config = dict(
    num_hidden_layers=10,
    hidden_size=160,
    num_attention_heads=5,
    num_key_value_heads=1,
    head_dim=32,
    intermediate_size=448,
    vocab_size=3536,
    hidden_act='swiglu',
    norm='rmsnorm',
    norm_place='pre',
    norm_eps=1e-06,
    positions='rope',
    rope_theta=10000.0,
    rope_fraction=1.0,
    qk_norm=False,
    attn_scale=0.177,
    bias='none',
    tie_word_embeddings=False,
    parallel_block=True,
    init='normal',
    init_std_qkv=0.0822,
    init_std_o=0.0822,
    init_std_up=0.0822,
    init_std_down=0.0,
    optimizer='adamw',
    learning_rate=0.00224,
    beta1=0.9,
    beta2=0.99,
    weight_decay=0.11,
    lr_head=0.0085,
    max_grad_norm=0.5,
    warmup_steps=202,
    schedule='wsd',
    decay_fraction=0.616,
    decay_shape='sqrt',
    final_lr_fraction=0.05,
    batch_tokens=16384,
    max_seq_len=384,
    doc_mask=True,
    train_tokens=127600000,
    max_steps=7789,
    dataset='wikipedia_en',
)
Each number is 128 + 24 x the weight over its row's rms, rounded and kept within 0 to 255. Layers, rows and columns count from 0. The size above them is the row's rms in percent of the matrix's.

# layer 5 MLP down (transposed), 448x160, rms 0.0742, rows 176-189, columns 0-79
size [105 100 110 102 103 100  97  97 101 102  96  94  98 100]
[[133 142 121 193 140 166 134 112 160 107 133 139 134 133 149  70 162 147 144 126 131 107 124 129 163 115 118 163 122 148  99 115 111 151  99 164  77 112 116 172 143  99 144 111 123  82 153  99 133 145 113 123 158 142 173 101 130 138 143 133  84 110 128 126 151 100 113 122 129 143  96 118 114  93 144 123 104  72 146 101]
 [ 88 162 136 153 128 104 123 116  72  78  87 156 172  63 128  94 143 161  92 137 150 175 174 124 107 133 142 158 148 132 108 132 117 127 111 126 137 129 105 105 114 136 147 137 142 169 119 158 110 132 117 113 151 112 159 134 139 128 123 110 151 132 137 126 111 121 112 105 136 147 130 122 118 142 117 135  57 143 128  86]
 [165 126 140 132  96 181  96 106 104 153 159 114 129 133 101 107 127 123 110 117 118 118 147 118 100 110 103 126 147 139 111 144 114 118 128  80  70 158 108 117 147 121 126 117 123 151 106 137  93 128 128 126 118 109 134 107 154 130 125 102 236 155 103 106 122 132 153 129 150 103 123 149 112 138 104  99 132 148  96 105]
 [116  72 119 121 149 131 148 131 144 132 121 126 101 180 122 126 161  96 157 161 136  97 116  96 112 108 102 145 102 109 138 156  74 132 124 121 155  94 138 105 152 123 123 102 100 108 155  86 132 138 123 116 176 123 125 109  97 122 119 122 138 101 161 147 158 167 128  99 144 121 116 141 122  71  96 139 123 132 123 129]
 [154 119 123 107 134 112 137 162 119 140 116 117 108 132  79 136 115 121 139  99  89 151 130 160 146 127 164 148 100 129 142 122 141 130 166  90 120  88 108 166  75  84 130 116 109 132 166 147 176 145 141 152 149 153 132 140 149 126 123 148  97 121 163 119 125  97 155 111  92 132  77 130  99 167 130 153 104 128 144 145]
 [148 116 149 118 116 134 113 146 113  93 116 104 122  90 111 131  84 148 136 128 146 154 154 123 110 172 113 126 155 153 156 142  96  96 140  88 143 183 141 131  99  99 143 141 165 135 125 119 145 114 124  88 112 134 180 106 126 118 165  95 143  79 130  97 138  93 108 124 190  99 144 116 114 173 179  92 158  85 142 125]
 [121 133 126 125 140 202 153 105 152 149 120 166 121 160 154 153 170 132 130 140 108  99 116  88  89 144 139 152 155 157 166 120 123  93 172  81 156 122  99 111 172 122 136 120 136 135 140 117 112 128 110 120 131 155 156 122 152 183 130 106 163 131 124 141 125 142  95 113 107 100 132 129 148 150 116  78 129 145 131 103]
 [115 124 167  88 142 120 123 125 132 115 105 100 147 116 168  94 118 116 163 127 131 164 115  94 111  91 153 122 144 131 128 145 139 112 142 117  73 132 116 136  76 142 104  95 141 124 113 162  98 155 127  94 140 118  96  80 142 125 130 116 115  86 154 190 143 153 104 149 101 106 120 148 128 141 107 123 121  96 132 113]
 [157 167 127 115  90 166 107 177 169 132 129 113 130 131 137  99 100 151 180  87 133 120 143 136  99 139 109 103 177 169 138 128 138 117  83 154  47 127 120 123 130 140 118 165 108  97 116 122 122 142  85 138 151 133 132 160  99 153 140 140 140 127 115 133 113  98 126  93 103 163 107 138 146  97 118 125 121 122 118 110]
 [107 134 164  92 113 124 133 112 119 103 156 115 108 152 114 138 100 140 141 130  96 164 140 155 142 114 144 125 140 107 145 143 114 145 135 149 161 124  69 118 174 111 110 130 110 144 100 166 109 151 145 150 131 128 132 117 134 153 156  80 143 168 140 132 113 161 148 108 127 171 159 120 128  79 123 143  89 109 140  93]
 [117 114  93 141 133 140 106 128 105 121 105 163 118 108 116 100 151  91  90 110 126 124 142 102 148 158 136 100 131 105 131 106 151 156 111 154 122 176 110 102 151 135 149 144 157 129  89 130 136 126 134 127 137 122 139 120 159 155 138 174 190 140 141 146 173 134 129 124 131 122 150 136 115 137 161 114 166 159 125 114]
 [112 150 162 151 157 120  93 163 126 132 142 176 124 129 120 100 153  82 124 140 109 114 114 120 135 122 126 115 121 135 123 152 141  96 150 149  91 125 168 115 137 110 165 126  96 112 139 108 143 134 148 135 141 168 113 192 112 118 156  88  47 142 139 137 131 141 114 130  93 150 151 161 132 105 140  80  93 105 110 118]
 [144 125 143 130 125 111 112 129 156 128 130 113 110 121  80 108 106 122 126 115 140 153 116 150 140  98 106 117  96 110 130 119 108 144 112  94 150  96 112 142 171 134 106 137 137 121 154 126 122  51 131 112 113  94 116 111 117 111 148  89 166 114  89 130 125  83 140 123 132 137  87 126 124 154 151 111 143 166 105 142]
 [110 114 121 116 153 160 183 124 117 101 141 155 107 133 110 158 127 152 145 123 179  98 140 159 168 158 139 135  90 120 145 121 181 119 150 148  93 166 111 155  85 162 153  99 108 123 112 150 142  68 107 112 132 160 142 104 147 142  86 142 182 161 178 129 129 133 130  90 139 133 133 100  80 149 168 115 128  96 123 140]]
# layer 5 MLP gate, 448x160, rms 0.0909, rows 177-189, columns 0-79
size [ 98 108 102  97 110  94  98 107 101  95  95  94  96]
[[ 94 139 121 128 146 167 120 127 168 152 144 122 124 160 142 138 147 135 114 119 109 147 152  95  80 132 100  93 125 154 140 126 134 154 151 131 121 183 126 136 135 147 159 152 149 111 133 160 143 130 139  90 112 109 141 131 147 176  78 151 121 145  79 176 171 114 145 136 126 102 109  78 148 126 151 138 108 109  98 171]
 [113 113 156 127  90 131 157 123 111 105 160 132 122 108 104 123 125 114 110  87 191 131 157 116 106  95 138 114 120  92  94 108 127 135  94 154 126 145 140 113 127 110 123 142 134 103 160 135 133 130 144 113 158 187 102  92 124 153 148 118 150 106 126 136 165  90 137 152 146 108 105 140  75 154 116 129  94 122 164 168]
 [143 158 130 167 109 107 171 127 137 130 153  70 128 150 141 121  96 146 152 139 130 162 112 161 140 132 126 144 145 164 160  76 123 121  88 106 118 138 143 143 152 132  94 125 127 118 149 117 133 152 108 158 154 145 121  95 151 125 136 130 141  98 115 114  98 124  77 171  85 118  89 149 161 147 101 138 158  81 166 118]
 [133 112  95 147 149 164 104  81 132  99 111 170  94 150 124 147 129 135 122 137 124 135 124 107 125 109 151 115 168 119 160 139 167 169  99 103 128  93  98 153 185 155 110 150 132 131 110 154 107  94 146  92 126  92 124 150 133 146 133 127 143 145 131 110 109 116  96 110 159 146 195 183  89 143 105  72 116 168 121 127]
 [149 140 110 162 125 130  98 122 150 123 102 114 127 104 137 142 101 140 139 143 137 165 123 137 106 114 126  89 161 149 170 135 133 153 116 123 114 135 129 134 151 172 103 110 116 126 171 126 133 101 156 115  85 143 153 126 143 100 137 118 156  69  95 133 157  97 160 142 112 115 112 145 148 147 105 121  92 123 108 123]
 [114  90 132 145 131 155 142 116  71 102 137 149 168 149 118  90 112 103 118 115 186 121 135 148 121 120 104 145 101 102 117 139 130 129 108 130 104 154  99  98 132 145 109 170 119 156 132 147 121  98 137 176 115 126 150 126 159 125 106 122 139 116 137  96 132 116 140 119 168 100 148 160 113 147 134 141 121 117 125 129]
 [155 174 118  94 120  71 123 140 186 122 133 136  85 146 126 130 111 140 103 106 146  97 106 109 173 132 168 111 150 130 175 142 118  50 162 170 102 126 102 145 137 132 130 159 107 140  94 148 163 123 131 105 122 115 135 149  97 120 150 131 136 143 132 123 150  84  83 137 156 171 135 126 111  95 126 110 140 140 130 153]
 [146 102 153 137 111 131 128 149 122 148 137 125  93  82 100 157 124  99 133 120 206 127 158  81 101 142 148 140 142  82  95 111 153 125 149 109 123 139 157 116 150 148 169 125  97 123 146 110 132 100 130 130 142 150 108 141 154 131  80 159 135 146 125 103 104  95  77 143  97 103  89 135 111 102  97 155 155  93 136 120]
 [ 93 140 123 152 111 156 107 151  82 139 108 155 142 153 117 148 127 111 111 143 170 118 120 126 140 142 124 142 151 150 125 130 155 168 140 135 132 174 140 146 132 115 161 153 114 171 120 103 154  96 145 120 147 136 121 116 154 138 117  98 138 149 157 145 146 134  86 137 112  78  97  98 138 154 140 156 150 105 139 132]
 [105 107 119 135  92 140 130 102 126 134 122 160 123 125 101 118 104  85 144 128 123 117 172  81 107 113 138 110 105 136 135 118 139 122 122 168 125 118 142 135 116 132 193 139 161 149  83 106 140 175 130  99 130 108 108 147 148 124  89 133 161 143 134 125 122 143 135 106 124 113 119 138 106 142 132 109 159 126 156 115]
 [120  94 124 154 113 122 164  93 141  90 121 148 143 176 150 165 108  79 129 126 137 153 155 134  90 105 128  78 146 127 115  97 146 123 127 141 133 160  98 128 135 156 129 127 118 123 123 129 104 142 138 104 133 132 141 154 111 119 177 146 145 139  89  70 145 129 123 132 117 120 134 145 127 164 129  98 117 134 115 107]
 [106 123  87 186 155 139 105 139 143 130 143 122 123 213  89 110 105 118 119  98 119 149 113 135 127  78 132 135 124 103 140 131 147 161  78 135 153 148  90 171 132 139 131 127 143 140 108 165 114  77 142 143 113 106 131 139 131  84 149 135 160 161 114 116 138 119 121 137 141 118 111 101 149 121 154 127 132 129 104 127]
 [164 161  91 138 108 159 120  70 142 127 149 150 153 147 112 157  94  96 145 120 104 134 117 145 140 155 148 119  96 105 110 124 126 130 128  90 114 141 125 104 125 148 110 137 137 184 151 145 134 111 164 142  96 122 138 143 141 101  96 148 153 112 102  74 134 113  84 122 100  88 169 137 118 148 129 145 129 108 108 149]]
# layer 5 MLP up, 448x160, rms 0.079, rows 177-189, columns 0-79
size [100 114 102 101 102  99  97 103 103  97  85  98 102]
[[134 102 157 105 104 168 150 127  86 146 137  93  90 138 125  98 116 129 107 123  83 102 178 143 104 144 129 144 154 131 115 116 119 150 108 134 153 157 167 143 112 141 140 125 133 176 137 168 108 120 108 152 158 125 134 125 177 107 149 156 107 143  97 117 151 107 147 132 143  85  97 101 121 135 119 154 109 111 115 134]
 [140 102 135 134 164 130 186  77 111  98  94 161 130 120 161 120 125 150  98 117  98 127  83 144 135 168 132 139 110 141 115 116 136 138 125  88 102 122 167  85 112 143 147 153 149 144 141 161 159 151 123 150 122 151 110 126 146 158 135 113 118 116 127 127  90 162 131 153 127 133 110 126 161 141  69 139 114 123 115 135]
 [112 124 122 137 148  90 132 130 131 113 110 148 146 154 132 101 124 183 127  65 133 106 114 121 137 166 168 130 145  97 153 134 162  90  96 137 188 136 125  82 113 107 121 128  97 156 154  84 106 144  64 135 163 106 108 156  96 127 147 173 128 131 119 136 185 109  89 131 107 143 141 113 149 106 116 161 110 154 146 136]
 [131 123 139 137 143 136 148 148 129 142 146  97 119 147  60 126 132 155 165 149 129 133 134 100 139 165 119 105 130 151 104 141  62  96  96 151 122 101 124 102 143 127 120 153 166 106 175 155  91 146 126 156  84  89 127 134 166 141 153 142 104 110  84 149 135 157  83 136 161 150  78 102 139 132 132 134 118 120 156 180]
 [166 188 119 146 113 124 130 104 126 111  87 135 116 108 151  84 117 133 147 116 117 134 103 185  83 123  85 103 114 183 163  70  93 109 153 117 116 143 157 125 122  82 141 133 129 116 122  97 129 142 113 162 124 123 143 113 136  75 166 108 136 135  85 134 119 134 143 108 130 109 140 111 105 148 150 137 177 116 167 135]
 [149 120 124 111 164 116 140 105 113 122 110 118 118 136 105 118 166 133 137 185 149 152 137  98 127 145 144 162 107 126 142 126 154 113 170 177 133 128 130  78 128 142 113 117 115 124 165 103 111 122 130 169 118 148  96 180 145 157  89 136 137 107 131  94 135 128 136 160 135 118 163 127 133 110  96  79 127 185 118 150]
 [ 74 160 148 109 114 146 122 144 157 132  94 122 116 105 120 117 147 120  94 145 134 122 117  73 164 164 125 121 125 118 135 118 131 141 152 126 108 100 102 153 119 112 140 161 109 146 138 135 130 129 104  55 139 135 111 146 126 114 135 174 103 146 135 116 131 147 129 129 129 126 174 108 137 111 193 119 171 115 155 134]
 [128 119 129 151 135 137 109 139  68 190 138 108 121 111 135 115 103 165 119 117 161 168 130 122 101 140 109 153 136 130 138 130 146 122 138 148 163  83 144  87 146 140 133 140 143 122 134 128  99 105 137 144 152  92 161 124 129 170 127 137 118 193 154 128 147 151 140  82 105 134 156  97 107 138 161 138 137 148 153 106]
 [129 137 159 171 134 117 119 106 130 102 137 120 131 174 106 142 142 135 134 143 112 123 154 145 148  99 124 126 157 193 103 126 127 170 134 146 105 132  98 154 136 128  86 114 105 122  86 154  97 120 131 173 106 142 132 134 174 134 157  77 132 130 111 104  89 147 130 136 142 150 165 139 103 123 160 133 111 101 144  99]
 [ 89 156 127 134 138 154 123 138 140 126 129 135 132 133 121 110 134 133 105 117 142 146 131 154 124 138 112 122 116 101 151 127 147 158  93 130 152 130 113  89 138 134 111 115 154  73 128 193 168  91 106 175 137 137 162 157 197 158 109 150 123 164 154 118 181 151 177 118 127 174 162 159 137 128 125  90  95 151 138 133]
 [136 118 150 119 142 136 135 107 144  90 141 107 145 147 179 128  90  97 153 171 105 114 132 113 109 112  99  83 124  96 132 140 121 155  80 114  96 161 139 112 119 131 103 139 119 133 176 138 141 150 108  91 100 150 104 111 146 161 143 148 126 140 146 122 144 145 137  91 125 105 159 110 120 178 107 113 117 143  83 128]
 [145  94 155 137 148 114  94 117 142 129 147 104 104  80 136 113  97 142  94 116 125 134 159 105 131 128 152 107 115 159 136 125 123 151  80 128 158 125 171 102 140 128 110 165 120 138 112 155 109 103 152 115 131 109 127 126 158  89 135 132 122 109 105 141  76 111 100 134 122 111  85 134  95 136 103 112 139  99 107 169]
 [131 130 125 126 124 113 146 152 110 161 185 143 132 121 142 106 138 179 114 118 147  86 118  80 104 121 135 130  85 122 122 184 126 144 121  56 113 151 101 126 110 175 151 155 147 138  99 155 118 106 158 110 114 132 129 118 113 144 128 144 128 164 180 126 139 107 143 116 144 121 151  97  82 164 107 153 140 122  79 114]]